config.yaml
norm: "layernorm"
attn_scale: 0.125
lr_mult_up: 0.669
beta2: 0.99
schedule: "cos"
final_lr_fraction: 0.03
train_tokens: 208200000
dataset: "wikipedia_en"
Each number is 500 + 25 x the weight over its row's rms, rounded and kept within 0 to 999. Layers, rows and columns count from 0. Numbers have three digits each. The size before them is the row's rms in percent of the matrix's.

# layer 4 attention output (transposed), 256x256, rms 0.0868, rows 181-255, columns 96-127
096:516511502467457501496491484497525496534471525504500489494486509477504506489502500521469452467508
090:553526507483484487519535495486503495480551469520472509503487503486488476467507549524514512556496
101:531541521466461452513463485506495468517462506497506485507489457464517538542509539511520419501499
093:511506495522502468503508487494467494534457519480510508506557487490413533475469528463478550506570
090:574488496497495504495523520518495552461502487460484522544466511515512483489486508518492483456512
105:466495487479532482526524482535488477494456501472512516496553527497527461469476487523470520531536
094:538512462515465482461559515494489523511531493532497492521434465519466524526520506486535475505503
093:483487459504507498512502526525442465512488444498480505450516480528454503488488473455493495518527
100:478531536532510505518505498505547461492438523458482504485489477529531478476464510468498472460499
092:488493500515493514514526510489498478476501479483523526514507489497492533516509491479490482513486
098:507481518563507498484494544525506468500496523507488510509507464505533490489521517540523491490491
098:544513524486552468507503484471460514521529477508530514530470444476498500522493495506517510487529
102:450509487523485451491507522504501508487502518507483484520519453470541489502461515531522459486510
097:473506504489476531493491497505499520551484527517506493471498507513462504520481508520513483512518
099:514503536503502488507528501481518454511466469469473496469500490569523533555507471446547536518475
097:468521516527523465515448535488507495470494493497497508513503483502531509486479471494533532511481
099:538538467471480424505519492483534493486516511522540470494438495497529498455475496475516468549522
094:513481530530509516500504484504495526506504532531476502548497509486491531508530491532494488495546
100:515504524510469512512451501487510514475502518517499527491529515493507527502484527544474489487503
094:498558537509548521518505480494527468517437464461526534487500471497547521522439519472515492507462
094:469535511492541514540519483457465533518498528487535479497458484493519510500511474500486471461486
097:515481521450538512489493489513493481494550510486466503497501504480482520491517488532510496503519
100:477456450478470480470535462450476541522482526491520485489510482549505465548516475504503504464514
091:479520511527520512492504487500500535518499526521478547483522490497529523523484503512508528529466
099:509472513497464521473520516466486534502517495465478527487485474533495499520513511525485520506517
095:495509524547499526518490524480528452509480483500529536492502485492469517498489492490512484484466
089:448506509523510504460555513512482542545473473493525502516508458529489511525464478471515476496486
099:564457554546497505481487494487484509513499523487478494520482525515510538520505476504546485493519
102:472504495471516509457470518491514537453504481517499502461550481501501558487531465457470501469508
100:452495515489482532507512500527472526481464508464509505482492497498536473497514464471505468563477
091:487506512496492500463439527527518512508507513535501483463479529504538487495482519495488556496516
105:535475459489527504511507542512528529520492485501515471505503506501502525564472545500474486530482
099:497504489473473503484477468507523484525496492532475488466509551491506496526517528523461504507523
103:479509491475518511500526470489479508459475506494483536511481494508529531499525559500509516467515
091:560498464430479541514459478483531501502556515456492462496520517478495540527519493511514507543503
096:469509489442474493472510503541495478501520479499483489530470510474500481551493482540483469541486
094:484479512521469462521551488501518504469494516490474496450470523543507524529521478517509482493495
091:517528504497435505535492520511530505515517498445508491436490483519534516505495532527562527482439
101:547450502531474511480496485520525483480510502516509458519521480551531531509488507512531511506502
095:492537510486490504465558529507489525515489498523488528518474521451476483446515472473509520516466
103:492469506508472481506523495476522549516512503493551508474495480527513529485503449490555513437455
095:469527507481476496526480495504523473504470450520533494468516483549518513517465557497463464508469
100:478506487509511504465511506489504525525511504515498520473513479545476481477595463510513507452546
095:479499515528528497509491499499510470526488498514505495503493546440475464544485495515503464499497
099:533484489506505498542490490465486521512460509453514501588493522497427480469471460491517485487499
092:498555458488515499455483497472541504510497445497499498528521441543497492526504505511508481528490
097:549478532544506511493502552507505519512507500449489515457462501517481468515498519467543481488487
092:515482506465513497522492501480488504513526479516525474503552484517521513464513504482533498494456
090:504498483472517525546520484501476534441464495521464532493505476478513486510513559492495514513460
101:542517509460564488482552524496573484533523576522485468494490503475499496520481468490510508499477
098:499449472464506505486479489503512511472486520532482526482452480488493455534512507424509499471492
097:502517500534489471529483538515497505495549487496517477497493543566497501522455514494524503528538
099:463486481469527480495486476484502558475505501466516511493484486472488484534513470460511464466496
092:493551524528531490537468531464493509454480502468502477517513483508542470471520476521499448460479
095:475487497478517479495516459488451498448488479474451523477544489485489534464463491503452481496509
104:478535502490485508488498513516483523531513501495528513516468501510539503505472526457525508486475
103:493494457513522484533508502522491493543538560486556506488489484481521489492492511506537486491499
091:499505508493507566451483511496474512475473528487476489514556486543472519531463474485517515552498
101:506461479486451475491495499485484491509530508521539534529509484462488529505483486473505493524510
100:496472496472497477503483514559487525499518503475467505510519537489527445545476492460521515479544
091:525475539526516554504513506501507508498471460530496503503508489527506518508495459471542509523525
090:498490472484495473474510514494485488521549496467527518532506477535478488519478517505477476526462
106:525532487515505470498540481489500524508521470459525454494517464504488514458510493526477525533497
100:536521528505487496529533536547519498468479451531488498491485516497517459495518543551506462507476
099:488525524454527508482509482495486468555512510555490504556488543494507491512463514493517530491465
090:461507481488463483476491533481523493532488524495543475483468497501550522529479493487547514523547
099:488506471459481482550527507532482481489508467534474514531441459459517518440489515492453511556488
098:511530524487537494506525471523490547483483477535483498506491472519533530492525490516472484499444
097:499494478517488506479533517545518534513504514523509520539502508462519538478470555513481502522475
101:505504519551523572470550467532449488501465508521498513512496462522535489519529484501470511514538
107:489496494529536483530464476514538457475489532511493480492479501487485493493509467528498480505525
095:501490491486439512485459500504475513507524496533503520495508460517500532475496480457560499549547
095:445429493519498476456515527456540498516463477503501524504532545493516505506502490491482492506465
100:489453504541470490497511490429494454488489490482450514500521491452505479490489512458455560508458
101:462477518456510481531500499485508489515509491504529487499471504502493527494471523520497511478509
# layer 4 attention value, 256x256, rms 0.112, rows 182-255, columns 96-127
095:495487501499553507468521492499464531507489511478493502507537490504510538487460492499465473469518
101:508531516521453538513500502518454489543543513493517547534486535522493534500507481504471490438510
098:468508512489509468514495494521513462469488482462477496506468509511534475505505473519536538479491
091:459549502539503453522512504465536512533532485500511496502500537503473493457492501448526503486527
101:521503540506511502462463504515505520520537470476509509496525483499511505537525485502476538489498
093:488499500506512534530524450509490543482485513496517511446493481508533501489471523514513488482486
088:518462507462511468507523496480510515510493481514506486517520489481506491526495492536478531472518
100:490530475487489488490493468467462543475476479509554534488522545492511547557538459533501549564467
095:504485472512497463474468469486561516525489503515470517488519497516532498487533523507500505485505
098:498472540463495519511464486516549504514527456453514520512500525496475502491485492506452496531536
096:467497513517488520535498482497527476483462517480481510517532527493488484508519542489476527496516
101:550491513461528573509484499486499446504535492515473505495474520497486489456531482510484487489496
098:515501492513470482563505480515507453437499503505479523486494485479509514477523517496500516515482
099:495504517487516485500468534519462497482506528544501479488479487480472519476503506508466500501562
096:543447490444488480494497477490509531510512495468514507537462504489501485473501500480506473485483
096:515520457495539563455484507518437498531507485474506484483531485524490553531538515497461503444521
095:499507470472524473526524510477486498501497469491532525441511538486482449495519521501489468536487
097:510490508499498492491522473516534512533512505471482480537490489504490490488494471478531549468514
090:509421485527486495528493521500481511477552564501472474486524517489444475471518467531498489489519
095:482451492515485499457512482515490512498494475541473493516542511558470519548477461478511475490464
103:481453471508487472517480530485470534505474493473538492518512523529493508508514521511484487467474
098:497512552497528498522461547512507442483509453487470482499458510460495511473486515508487516518488
092:472471506473498474506472542529498477511517482469505468554482480492503516514510505441485483466485
096:462537516462542460513503503536498473509471491498533465473537497488531492502478504462491536525501
095:497471500528499501450516477521500516486470487463497537480468518550516492488470461507496539498515
096:533484495475497451524433491484509491499506508516469475489555490419534480521501530536487491566493
103:447494462518512497529517514511496506517488495530519503525510486527471514490509554494493573482468
099:500492491468496509508549490507535494494494502510542546512490501504540477527471531500564506573519
093:527524497466529504457527477512521455513543519520463506484568505471465479534497545521512538497516
091:475501488489527499516541496457435494493478499526501490520509465472477529490485500504550519507475
097:467531514550493499542483464516451518496491502533527502508471477462508518476524476466507526506516
098:495488521506434494483541522487511515512517482445493526477473456468484509490458491479507518457513
100:474515514499519463465502501504518519554530496498484434499524496490471500525483480478513528558505
090:472525531542492506545530519506504482475525517511503527503498544481539496506475511511480484522506
089:523492532523513485476478529456493510517491503532487470482531489510468492530521484456478517466519
089:483494477504524502475461547473508497534543478520482510555481499494465503467505505479494501440497
094:467482492505541503484502493476487498508545530556486540539506493506475504518492474501479482540517
099:485557505516458513495470474486503500571540511493481486477509481503514529505511490511494530489489
098:522470490507509438528437507515498500486490515487484468512539441503547521531527473512490481451522
100:522545516499510495469486524537521478509462490452504481521508536465525465505463506532526471556525
095:547511527482532483515515478512476521484540541487464523492526504455476488479509451521515551468527
098:509434498483482475559481509472485502479477497507513450552528485482503499510442516537499468506434
091:545506501513491499479492486531492520513472502451494543472522518529500504485499467468516507509491
097:488526527489545495477475526533519497483509507511516534460511446490521518525518566499482528495489
090:471482525523512494504504489489488458495483538493463496495503506478515469471500509532517509477527
096:483534478487542484544505505500512476517517528559503484520496478505511512480491490486474503499499
092:515549532529498492511474503506495466473505497496506502502450502496476463524509477545494535524517
086:527490488510516483439510461514525489553548476489521489478522490493509489494504487530507497520536
095:447494493526433456481461498502455498441449464496485533504570501479528532492527541481509479477533
100:481533467509513496460493517505493504486473516496472494519538490482463493450501496504514510534474
100:504495499481482501505546497469489484482463462511493534465489479435475499508535491504498506537492
099:520508502529480489487503468481525485484511503491496457503525519476493502498483504558484509524512
097:496481458451489489518529488523504500504542509484498498495520526487496489491496458484553541568514
097:490512481516509562491528529483532496500498540499482474502557514487486491578537483495571549519507
100:537484513483511503509513494517492459457453482485443474502492493497489503459499522521510499538505
096:531524530511479482517486500531532495483429482509475488475475533516496507508518502541469483498504
087:453501491496489495520538444461519511516523460496513484504448505482528480484522496479486485516496
099:515509495538554526509474531495510520503485468483475487501509560489513473500509509497471488463476
099:519562502517487505508551495387452477488478508523519467475479506540498516496544526509506527521474
093:480508423476509472516449492509467466490531508471497478476489526500522470491490579531483532504483
087:460514500514500519499492499491470511472458503549436495466476514488496495511498457506517541475511
101:496482508485476507542440502484467462465494502523487502499473527508513490481481504513511459489519
099:480489461508486512490513478477515498537510526478468518501524502546518508486475473465502513480485
097:506515499504463479508490500493471476468486480492490478463452455524512487482508474521497462465511
089:544503492486534493536449489506492503448509484490459506503556458518483511466548501544462505520466
105:532473472495487535478488470478489523523488532526520482482582505582495516551510552515535492430500
101:495493496508497497521497527519508505524516477460476476493477513485481540512468513495533509532567
100:483547513524500526525489508522507480517482451496500481486491494485500460474497461508473490481523
102:499505467456479465503473490470500510481519526503507517465481497519495502506488479515515481480441
101:500493468483469526494504520457501504478497491525538514515508478506485510502464500472493522456502
096:539526497523519483524485500489500503554529515456514461487492515459559475497526479529452534464480
094:527528490475514488523470482525466495498495547510528456493506494476503469509528460510560493542504
095:509546496470519483487457479559499496497489516570532479516474506473460524522511517517516461459532
093:524506502525514485472505540472529543475479544514499516506521489523464506519501492562520506508445
# layer 4 attention query, 256x256, rms 0.124, rows 192-255, columns 96-127
096:503516516487490501468502471454497511473513465476482501484510449485509528457513534519490552480549
095:455503476516456475507487520535521498524512519513495484478536501483497490520520454520522491498466
099:518480522477495494484467460456517485507543509475489502509527491492506488460480509500501513560488
103:494531529498497433500509473465511506492515496519485506479520505507503498508495464465526516500487
102:490481557498474567461511451520535486520512503497455508515447513542528549501474458523492468497521
098:533519513526459457493531485515505519500473503492497474487477509522500484538504486552484491527500
100:541517490478444482497519475496526515459517522510519568536518431502493531495483510500510446494461
095:516485484486538527494494481495518472517491502486467507461501513446540512473527527482458525465485
097:483520554504537538478462533531489517509505517494452484480495517526515539524493532445494498510547
095:474519461464467534513496510496534488535474515527500491486532498507469473500525520506496487490512
098:489494492532508518507510559503467504523542502496513520509471503518459478498546513512447446452507
102:504510546518488517483515490532516505490463534499457528509495507481512505498546498479491488491499
102:525508504489475497528491517484490501474523482544478506518511462463474552483518457468460490482459
101:513548480496510532552530517518490486479440532500541499480500452462492482491501510528474520522509
095:488507494516507523511515471504476492554465552517466499525534488497485544463535524488514490499535
101:455449483518443507445519508486497500535484531469486512514470494506505453542511511485497506504511
095:515517497500498503517487520494505478474487512502527492510481517494496488516492545534516516544482
100:438470476518486514485500521512478468460447519526513507504447490487477464488547513537474472488514
099:531527510486542515557496486501492495475474528489536493508486465537479479513475470492544505475473
103:476503524480471511501481499529514489516516462537512518486533474512497500535483504485451480512507
108:496544559516472486531509530499473516533510514460468495539467479481498506490487505539523508537476
095:475516485523471486498452459550519527503485483462480469545539503508520500543517533532485485496523
098:482488518487493447482494515514489514455532501493461517522533503457515497533484432515556487497519
101:531504514522499504494439489501477491542507513496501504501493483503517517507492523494493569501501
095:513508510484542473482515459494494507497478516468444511474523493461517521496487490484510543472519
092:494541504520462498440457499489520525501488572521502522499449521547492475466470518502503502433474
096:539464511551491512526499514502496485520517453493475499498532503472552508456535518520473514461529
101:496512488488485497487511463486547503480508470523514514530495475491486545512504496514508447507532
105:507521506498487471510490475551529501520499520501503468492471443494507483489460479536518544469504
103:502494479485470514500456497501494542497503506492550524519450446514518493540517492498510529474496
092:494520507503494544500512522510543467530540464469523511511537487533516516495496483524465527515484
105:465531511490499495534541505506448496489527520504515519502482511493518505473447472503500528535501
104:521492522480546538499503510512517451482474511529502564501534436505485462552514486529502509481514
102:467527494508458495524566509475523522481509466518525516543508504487482517482521495505480521518531
101:502525499509495527524549510527531517469498474571505517510481509455485540488529462525487517463477
097:516507498506504542538497537511502492522529478503500514470434484525491517487518547504484480470519
100:505495498502546470469522511481478465516426526479492512526519501502492501542473514461499466515515
098:523500486531512526487490471497501516528483489519525478529490512540533514478508471547511496461513
094:514498494487491479477477500477481541526511494514532454480519505514482504452503510510556577479538
100:473471501497483468508544509513483513514524513479477528505474535519494507541485489516552508525494
105:480517519489495542491518520477504470486504502507490456453525485475466543447493443485513510498513
110:504494451491478477496540509439503429539465507518461550513526526522510482517475508511479501491474
096:510534535477492516497484495505480492511505504520507497495543491558517518482505511510517477479503
105:470536501497492525493483483479511472528522500471521493499511494491488462497456506514501488515527
106:493497509461511474476540496480502487493466526507459475511516511476483486505487509498516546464562
096:501513509488501565520554487550506467487580494487491507522550540487518496517495478510537546513460
098:522488489461521495505511529520488505508519470511479495468472489460489522456471497521494470496501
098:479516471525526477450482486452506462543484489541503509468490487473481510511483489487513540490534
092:489511523472490550489463501507536512510566538506535458458491502497491566416477466494495454496509
100:461533496483474514486470484486474450496490521502528532515513516525468489500481483521458488504482
099:530488514499531476499467546519497435504525475502503494471560525517485497493494540488507471487459
105:502483495466529570485513513520497540462501506512516549572493518537489529485454503474516459518536
098:501499514480504468522496501492464469489479495491492515537491516504482465503490521516524495501485
103:489447530510514511518520489463482502480497498488505498534446498496537532507511540500529485523521
096:509508538503517495516482493507461526471524499511512538460529498492469506484534484494500526461481
094:495456489473489467460554495508495495484510496517482534495518466533500513500521500495533491519464
102:471512507538517497476536500463523526517511510525511541473498531505548461500499452514520532543505
095:542495511494524530516489475507499510489485534538463490482492501514522497537519513493504484496486
092:509497516511469489520542513471464474505478521554464471530473522500480497484498505513537481497533
095:509546519468458537492493510480492488447498458473501447532468487496504499531508463520494514537475
100:510504510532488519515497489487520492507484511520481472511466501515502494490536460516485483494504
104:508493517514560479510476484522484515530507459502507491495478540478497480470457537465506488506484
095:427506514476531497481506508468519527517479477511529540497462516575517496487497506532478518523495
101:488481494517487499503498483512455515537509510520501468526491497463522508506514472493546482552475
# layer 4 attention key, 256x256, rms 0.122, rows 192-255, columns 96-127
093:490478462509500502524536488507485486496503506495521465488476508494504477530586530486533520501489
097:481526522525502502485562467509514537485492488529464502440527513574483478493505536502483505514485
099:488481504537498500490480558477507514456493520527520485480504512503472485487512476524530450495468
102:494520517527553543479504492479494497548479510507513499476468474504470511473492490485503484508479
100:454483528438476546504502455512510484510511494542505509483514503522499514486523498535534501507483
100:494514537465546558503492437506510473495450514519479523512511442438482472505502445545513464539508
106:529510479505501478480476514468484496462501482476527499521493480524478490475548523532494503483508
096:505499520474483515477511491535473512477523508489493493461515532481503455502512465494471513498503
094:479550518461475495495493470524488512488511519512504510512522491497506518510479527505543544502509
099:526477508511487500498446446453500469546506493515503531521519533524477495477513479496499516496501
105:516500477560501510491508521516500518531535461513546511515463465522518533496500500520509508495493
097:476480484502500492501546519504521494515442552491464469486537536468499521496470519517479536496476
102:532518535533478504549461514529514512507488507504447501492491494461528457502512458497534466467527
098:455491540476505525520455528501512492505505496457512493549440468504478521493515521515455522479513
091:466493502475460483543567492511491495455469482503527494492531507482476500474466514542472496499511
097:497533491491477498472511486491448523475553513497501534515530513507519446550529511467494449504541
098:559494542475521510505515490525499503485519488522511487541542492482510463522552456527495489481509
104:528517499462485496484542476425526496465487506519475513512518509490540466493525477479432519510521
094:467489534515489511515525524524481504475496507513526483528499476500518526509459480490521524489500
103:471510459537582516502483494494527466476463513487518507526492512501508520503532431499495482465492
113:521537495475534516509505498490460484503508493485481546522523484537507527525472511491467506466503
097:561497505477479550466531474539508481465465496535528504513562537520513509491553498492492486538486
103:480504460502487478468486501504462487492479474455458499519455528528487474503484496508528479460521
098:570551504514506519482517522493470487481480446483553513546509459513478495487533488472519533514507
093:458516522495496481493544478517502494529512464477516487554541535513467531522509482515467497512485
097:509459505478513515477508469498488467515482469505481500480506503509512486488515516462506508507513
105:533490500490468473531513484465508515512484514473480483525442477472518501530513482514508532514485
101:513492508460544479498482535520507535486475510540452525497540502507508504475447529493507490484471
103:530518468499463503504436464516462494531546482472534493500492488466544457535539523485487528487504
100:484493484492510561503515499464473575480503481531532503479582481515510488493547487469511501467519
093:512498504517533499513570449500504440508483487528479462484491554509505461524520513475482525485491
099:546492510489529503524561526497507482485521494500531495549471489442471526493486472535533564507516
098:479478490525529473454483485512552550491484507478484504538523548497483508530510524465500514468537
096:526468486529476508502509492537530504514501502520530547564490516458521524503505456478473520489483
100:512504557457482510518486466496508489500476518500537527473511478502526490456509508499496498497503
104:517504551501483484524466531466551558502529496510467480486485498537512529517503482514490525531534
099:480537504484497456489541504483468472504525532472505517517532490500470510522514549540469506500524
099:504555526506493500485504524515468521467459470478516465511479511514518506490503447479460500477478
091:491487468482470495520513489514495532475496522526536500512501517556500528499548508533506505479523
098:504496500500461484480513506512513517508548550476480546523512505511537513556472456516472511527547
104:467458496508509534502502519502475560472504484497508470499487507477492488489506530484488484517524
102:466463456514442464516532466501496466487528512544501533461500523523474487472506489483484514528482
097:485499514498445518453472481504525549455505520491501438468488528510492571467512534474496507486504
102:445537472548490488556533535481487516532527480519524543479505532483541464512493507485515519471479
106:445505525522521476438524495505492477496509526494502492550539520503465511497536570534430481482535
089:528498540501477453480538536492489529485517501446506457479522534514482508538466490508542489465479
099:529510479538501490502493527491522516518520470540516472507462522503497460501500525565466522509507
104:442512467470514506493502524513544517475524474522491514519500549491495494494509481499511537518515
091:474497494493477504466496476479480512491500443470497542526500510524481531487485521514509528528503
101:475507555515459493473511472465534512516439461485477483519497537492531498515547471505500510464497
098:532511496421467524449499473532534460493523508507510466443466513490539526542498460487490508511473
091:477483529518526508500503499529532523525506503500508533510486501548519516494471498536472497503529
096:502525532506533477505539533509543497476518517490515534531472500488460495484477489480553529534497
101:519517496527524526493502502465509504503502508518483510488495451477503519519519488488457476489538
096:526451501544472505497491479496487511477505507481486499512425531545526476501513498503508529475511
106:505481488484528493491500475510516532511528491521485516515514498462495503481502500509493510508508
102:537521459488508511509529479537490543458496490534492497504488506506465539479503525496476482486494
094:494494500531500522530514487513528469499554502487513468534478530510525489524499477514455459445479
097:433481470529480529506490527489506519465482525485507555507510508508457456536483521525498489501527
090:482503514514512481483464498530498472484438516496509504523495438519525511500482540514489487475514
099:514486502521469460514511498508540512465496506525523488532488469511514466494510491493497501506507
101:530506527492538502528475488509514527489540502470488526540451507471513503483514478515503498526468
096:492536481507523487479490472444534507494518489482447547516455491507483489510470498503537477466504
094:477516523495493530476512477531511495497457507487470480524516508480480490508498521424510510473496
# layer 4 MLP up, 1024x256, rms 0.0846, rows 0-66, columns 96-127
090:501465527479482506500474480486488490559498481487491504533522513514456483524433530503515518501497
097:532484477454515547505472499487497458515488540527503524468454465554543495516531481469546515489485
096:538483495484503454458453537508487479548510498497516489497483503546456520487545491495508487505500
110:541533472496463476460519493487556537516510508517505511501497482529456516501534479489509487529520
100:512523546472466539500517513496521460514497514513503506497504467537476496502500531518501504495498
097:521543448486502513485523489485511469504536461529541506509462538501502510471491509525506467541546
102:566519514516523502513498442500494509510506510497500508511542520445487517494535494513502496506483
092:510485506507490506478533501538454459483466496497522450524434495513464483529523497517488485498494
106:519449512497496488502529509519506434507487523490536541458517521449529467466457485549517523496520
093:486537503500520504508490500489537549498506488500474541531503485496498519489485478501496501512506
103:504493504503508543457529452484514461480468508496508517528493472521471518512517481510493435509484
105:510534490458523495523520527517533509509477480508526432498531482501520499489529528505477460513510
103:460532553546501481488488526494496526453473525541495513529493521499519473468464469479519486477489
097:499474484496522555518481498498468521497491472492490497509489510519489442487539523516520510525462
099:512515524523494495505492500476512481495513481495533448488532505519510514503487495505499488455500
092:488503507529507531555511489472504529506447479531499472493476523487528537477470502483511487515508
108:508532514529522535514522554469499501491508523471541500515535449484511536508513477531516474459511
101:538514487468522501491509528532475480471506461518497466491467500463531483478460511482488528462512
096:524488479497507506430525506553488476538502522491499513522525474509524496530449525480496520515466
101:529532532473493543519502528494518487494487475500475543523504465517480522519516530551520507446513
097:526481480395452493502497497454500479528478476474508485465526473499468523527478518510473498544511
090:494533477539520469493537482470471492509433508482470525525504475507518459492529511506481461517477
103:476500478494515486518490469507488509486489486491481516495529535476475466456472507505467515474520
099:486519473536522526486507483472476466489485488512476475505481501469536466493478545498520515499519
097:505505511543491514494491505460478475496522478499461447514499465493486481466507481468473505512515
100:527521471451488500501506563462507456521517513486500462466481508530473501503481506493485528534538
101:501455500507442456532518488486465483469465516477532523450479541533530510522487442551494497514483
101:532489484486508460495526528520474470472508490515482475488486479446545470460449526506481529510527
095:485472525490528481520510451441516490514504517484476513481536507494478524504509510508513494510490
101:553504520470515536465513488516489465482423527554500456477498438437488473459477561540503486502478
112:531526468521432500462481505502503523524497523484488458493466513499479502522484492528534495533467
098:466525492460552489476559539506526477495501512512460410478500476505529494485514491487514505488530
084:494516531521500476461522537472516504535476494456523528482515527518479517514487506465496511487479
097:502516511547499497512484502504561464486512493480499511510467432500497494507514490501528502505461
108:483511491553509473486508491524486500484491474499554502469522509490523515490518497472492501489509
099:515525539510492527554481536515520501498457505454504526500480472504497487500523475515486526468466
097:507516483538448493506459511558521501485444510526534510435513478541455504524538502504562480547526
104:499512493482506489535528511516490502504521474473526489503489474529462517466459521488474463463500
099:478505529487488495494485512506484500447489471513527476495510458505443495497497498452503538521495
093:528496457521541520501465508516495494480479516513535516505478497478514504482529480490496456480496
109:491520428485508483493510442500516526467506545549527505496503487502488476518471487557520485507526
097:532495500509486474495504515504508516527558467491498472499524511526490524496465441468475499523496
109:520542489518491564534513466473536480517499525515537483487526519450518517444527500519475480522500
089:505497468517496502525526477457483498517468528454487518547486480499478505541527497469507488499546
096:481519506500511479478525524494473483498446472493473495527482512473478490454497512502469502488480
094:525477508497522490502477507541553487504508505474509500524494500476529514466542543504510529505510
105:476463464533501484515450470495539484497482467481511525473452493501509510513492498493518468456510
106:533565522500519467577495523485557464523513529499483498531467518463453507446479520487534472543468
111:512491488523494526528497490533485518516483536473490501492504493512494496512545518503525530515477
095:503546511492547492506483509480496490469540507538581503498479503495487477446507490524499499487501
095:486499489493496514482493479504502529499505497492473510501524466482521486527517554544541507522474
105:454509531496540529481515523508498485517489486530532491492460537496541524471485509500503493484495
097:562549536531473487516488515522503507457499473497536524457498529482447473463450524514520501463516
101:498499541464501475516519504474499500516545482538490486505465487500503511519437505497484483520507
097:460536437528547529482511478490525474471457482521519512555517507522505458491498513509477471506535
105:518484487519487483514469479527532527494519509553525488541508490519453509509502466461481491519513
096:494501540486506487503539483477553488523515488506499487508463502461447512453504503515490502513458
102:481432489469489513486510490516523513476512523505506435500497479515526505508522487461560556499510
106:529468449484501480473486498484486529497488540533513473522508517523534523513497535510501474532488
093:530495503500502486511477484481457521487484491507485508484449453510548519505490483496479495469509
094:497491545443459493524531491530492468514512528486496499496486499485502467561481490494489519530507
098:450529518460525507493474532508543525457486487505528495515475532476526452434509495495532491487514
100:548490479534482519526541529503510544520482526488487446493450543465511510479535450535486522507516
093:505498493498484483510465533525509516515499475544455508519556474502498513582520483472510511469521
090:505463546507459498458461528471559508511510525508500513492507512486492528548529503497521506498475
093:525521445545500498498514483506529467500512492535484499551466516516490496520522475484485548495502
128:508545534493503519498538491506526484516517498493497484480498488481563511465517527490476500482482
# layer 4 MLP down (transposed), 1024x256, rms 0.0971, rows 0-66, columns 96-127
092:495505534503529517483556500491524520473481527475512537504531483509511505494555500443495510519542
096:495495521491505497509531480490453515528516507525502518494536489521523486505499468512479485476500
096:504527500483483513532508488504501529499455502473486532535513466450584534495457533500503514519487
111:492523480511450475478530513552483476487509520498532460465487517477529471498481520504507559475494
101:460527434486480538521532501494481531511511478504539495472501481461492486479528482471523482510478
097:510500530473530482505463530526517491516485450497499531499521538471495500521503569471477522493488
103:493490516506536508556502525491488467519491521494537518519465515507506486503456485512477504473490
098:498532499464470477485542512535493492509484461521472528499485506486546520484524491476496490463494
111:490490501479501512492493494498480511496520479532528444448494471478537500521474478525498483463490
098:525542511498485513519502495508528494497490492479506464515474491567541450515480462544527486496457
094:507498472522475528507510549514499504544501509519470446474489518525470528523513486521462533513523
099:487450499493501456509502518496459436478454507516504489500486518485483507535535502538504508522475
100:518487462476464488517544531554482541461495467535516466523509488513538483459494473497498516538514
098:481531499535513474492494513497516517550538528496503462474553446496502486548491458490501510528544
095:501540485538452466453456510515525496503493505545490495514534485527514482462494517468553498499511
091:504492524529517460509482487512474481510508493486502504501491500516504496523480493537540495531488
100:511503451468522493528461492514510443495552505478502494534501512474504479496499532509501528512496
098:479492526494491543483538561502525488529509506528506528513476491460485468520503482524492451522479
095:491480501479522521508468477497488510512519524542528494492490486483466529521507495477493495518502
101:439453454559512532523484501487486472487493509471449483507545505513489484480502493482490510520516
098:474514479481496509548502490501470508486486491480480460496503532453510465514531527491510525525456
094:470473543506491500530507510492496524498570515525507474470471513492480537493497489508463546511518
103:471483483533487497521464520467478515480485466503481459508506530516485510503489543494476475489488
097:491517492498501531492491494531463461527433519500470500512520491501516502500520551542511493512450
100:495481521484503516463472520509509513548509540506528498524517487496459511551503538467519491489512
096:498529477472510571446492519474493491483521485516470508496532544495535525510551524495460495508528
096:475517499431497506489525465468511539498511494486474572467478501480537504520474550487544506543486
102:526514480512544505505460500493480498524541557491519494508471525503468485496510507503479541451488
092:501502509484502451466497537527475523516517478507530503507519527493491464511533504491458488466520
104:510519497467508465524471499526530520488535457479470535511531492516524491462516467511484480482497
102:496426542513528492484474489472534503549463544517493527462457486518500508508547544490460501465490
100:513512504516552491513519489509502520492499475507457509513481467493500593517500512490499508466490
086:498508456519474474496452551515502499472502526525511481502496479503476504475483474477500528520483
101:493452515516491465553517572482523502540502501503508481529520520516530495496499462453518495500484
103:494507473468538479534445477500481505525470479491493504491522513472482451498522491521519470522513
100:564539488481512503505491465462501553504540471521491553524487517497488531507486545507445474506451
095:512504505521508519445539462500477493503498512475467512527514461482508477499458495488528532493454
109:471462520544451501511552487543506460414483503493511472485528496522486544492479513488462515501516
103:541529492477456488466466473523494481504502430520460470493524455486534515537518519521488535495493
090:524475521511531503460517482491501463487519493488478485516517541508500468503508508478507442534472
102:556495516528507512462510524534518509495533522467561473473476534525488517538456500482489508484488
099:475497534506504439497477526517502497495523509517486508483478477500532480495530528491511503520489
109:466490497522455505481535470510513506518527534515530502474519493534477516515492506513503530490508
094:533485492510514501491496432500499496484511483507524506528511561527530488486511491512489534528508
088:551446496470498521499533503522495489520467492517507501495521533519513481528492475527460499481469
093:521509471465531479477465511487505468484549501490519495510462466518511546480496541523550489524464
101:508497502493477501492532500499502494525521481562503494538533538503484503513497522523507480461508
099:519481492469510506500520484487481471511524483460506490473472492485508514504462484534504525471451
102:505492505505544434458503516538480493483472493522494498514499521513491498499497527467478475503511
098:510532508491478511467502503511516474499501505545505509516523518483478540514515501462512492510479
103:480524536493494490536528517487485460552536521470504452506488496550509501464480504498534518503506
102:462461482516495497466533495480500483552493549477528467523506493505486494472480495499440444521515
102:471530512546500508454485491516499491477522498522528520487531499513493506506432498543468460548532
121:534509464529534494492572481475535476475456476514522498494535494538486462482491528492539477490500
095:522480491491473534485511523508504520460481506494535530500504518499513533500549516513499493475518
104:513519489507449494487548509527479482514501471493506482509496501497507533490517469500470511520537
094:540499417497480505544499512494512465507538516507453503475506490499526497517520519512510497517522
099:559546491504505504485496495480518526502497542495508517483506508505444573473490470532475483535494
097:493517577507507532488527481526518455511564503497502524474540507477492483481499462500501510525475
108:512457485539509510500472514495525512503520505533490544546462515483518508502525498528485535486454
096:483523524463503447517489513523517485508532523526469465557469472476508516500448454489531549499512
103:494442544521475534502565509515476519504507523534519532498460464521456485533480501472467496511495
105:496441477485480499515466467521505458484503506509468483474515523542517461502533531505504516470491
094:468481514513485454442573533471508481466495464473498460497496514483467489504495528519480507490508
100:479486521502471461496505529524520534473504487533504478517516483483484474462480455488502510531541
101:498520495484501501485536518491492472500495508518484477536481495505459498530426465460509487508500
122:482509506507500487501524481529531517512490466507481503509531452481511512469473527449506506453510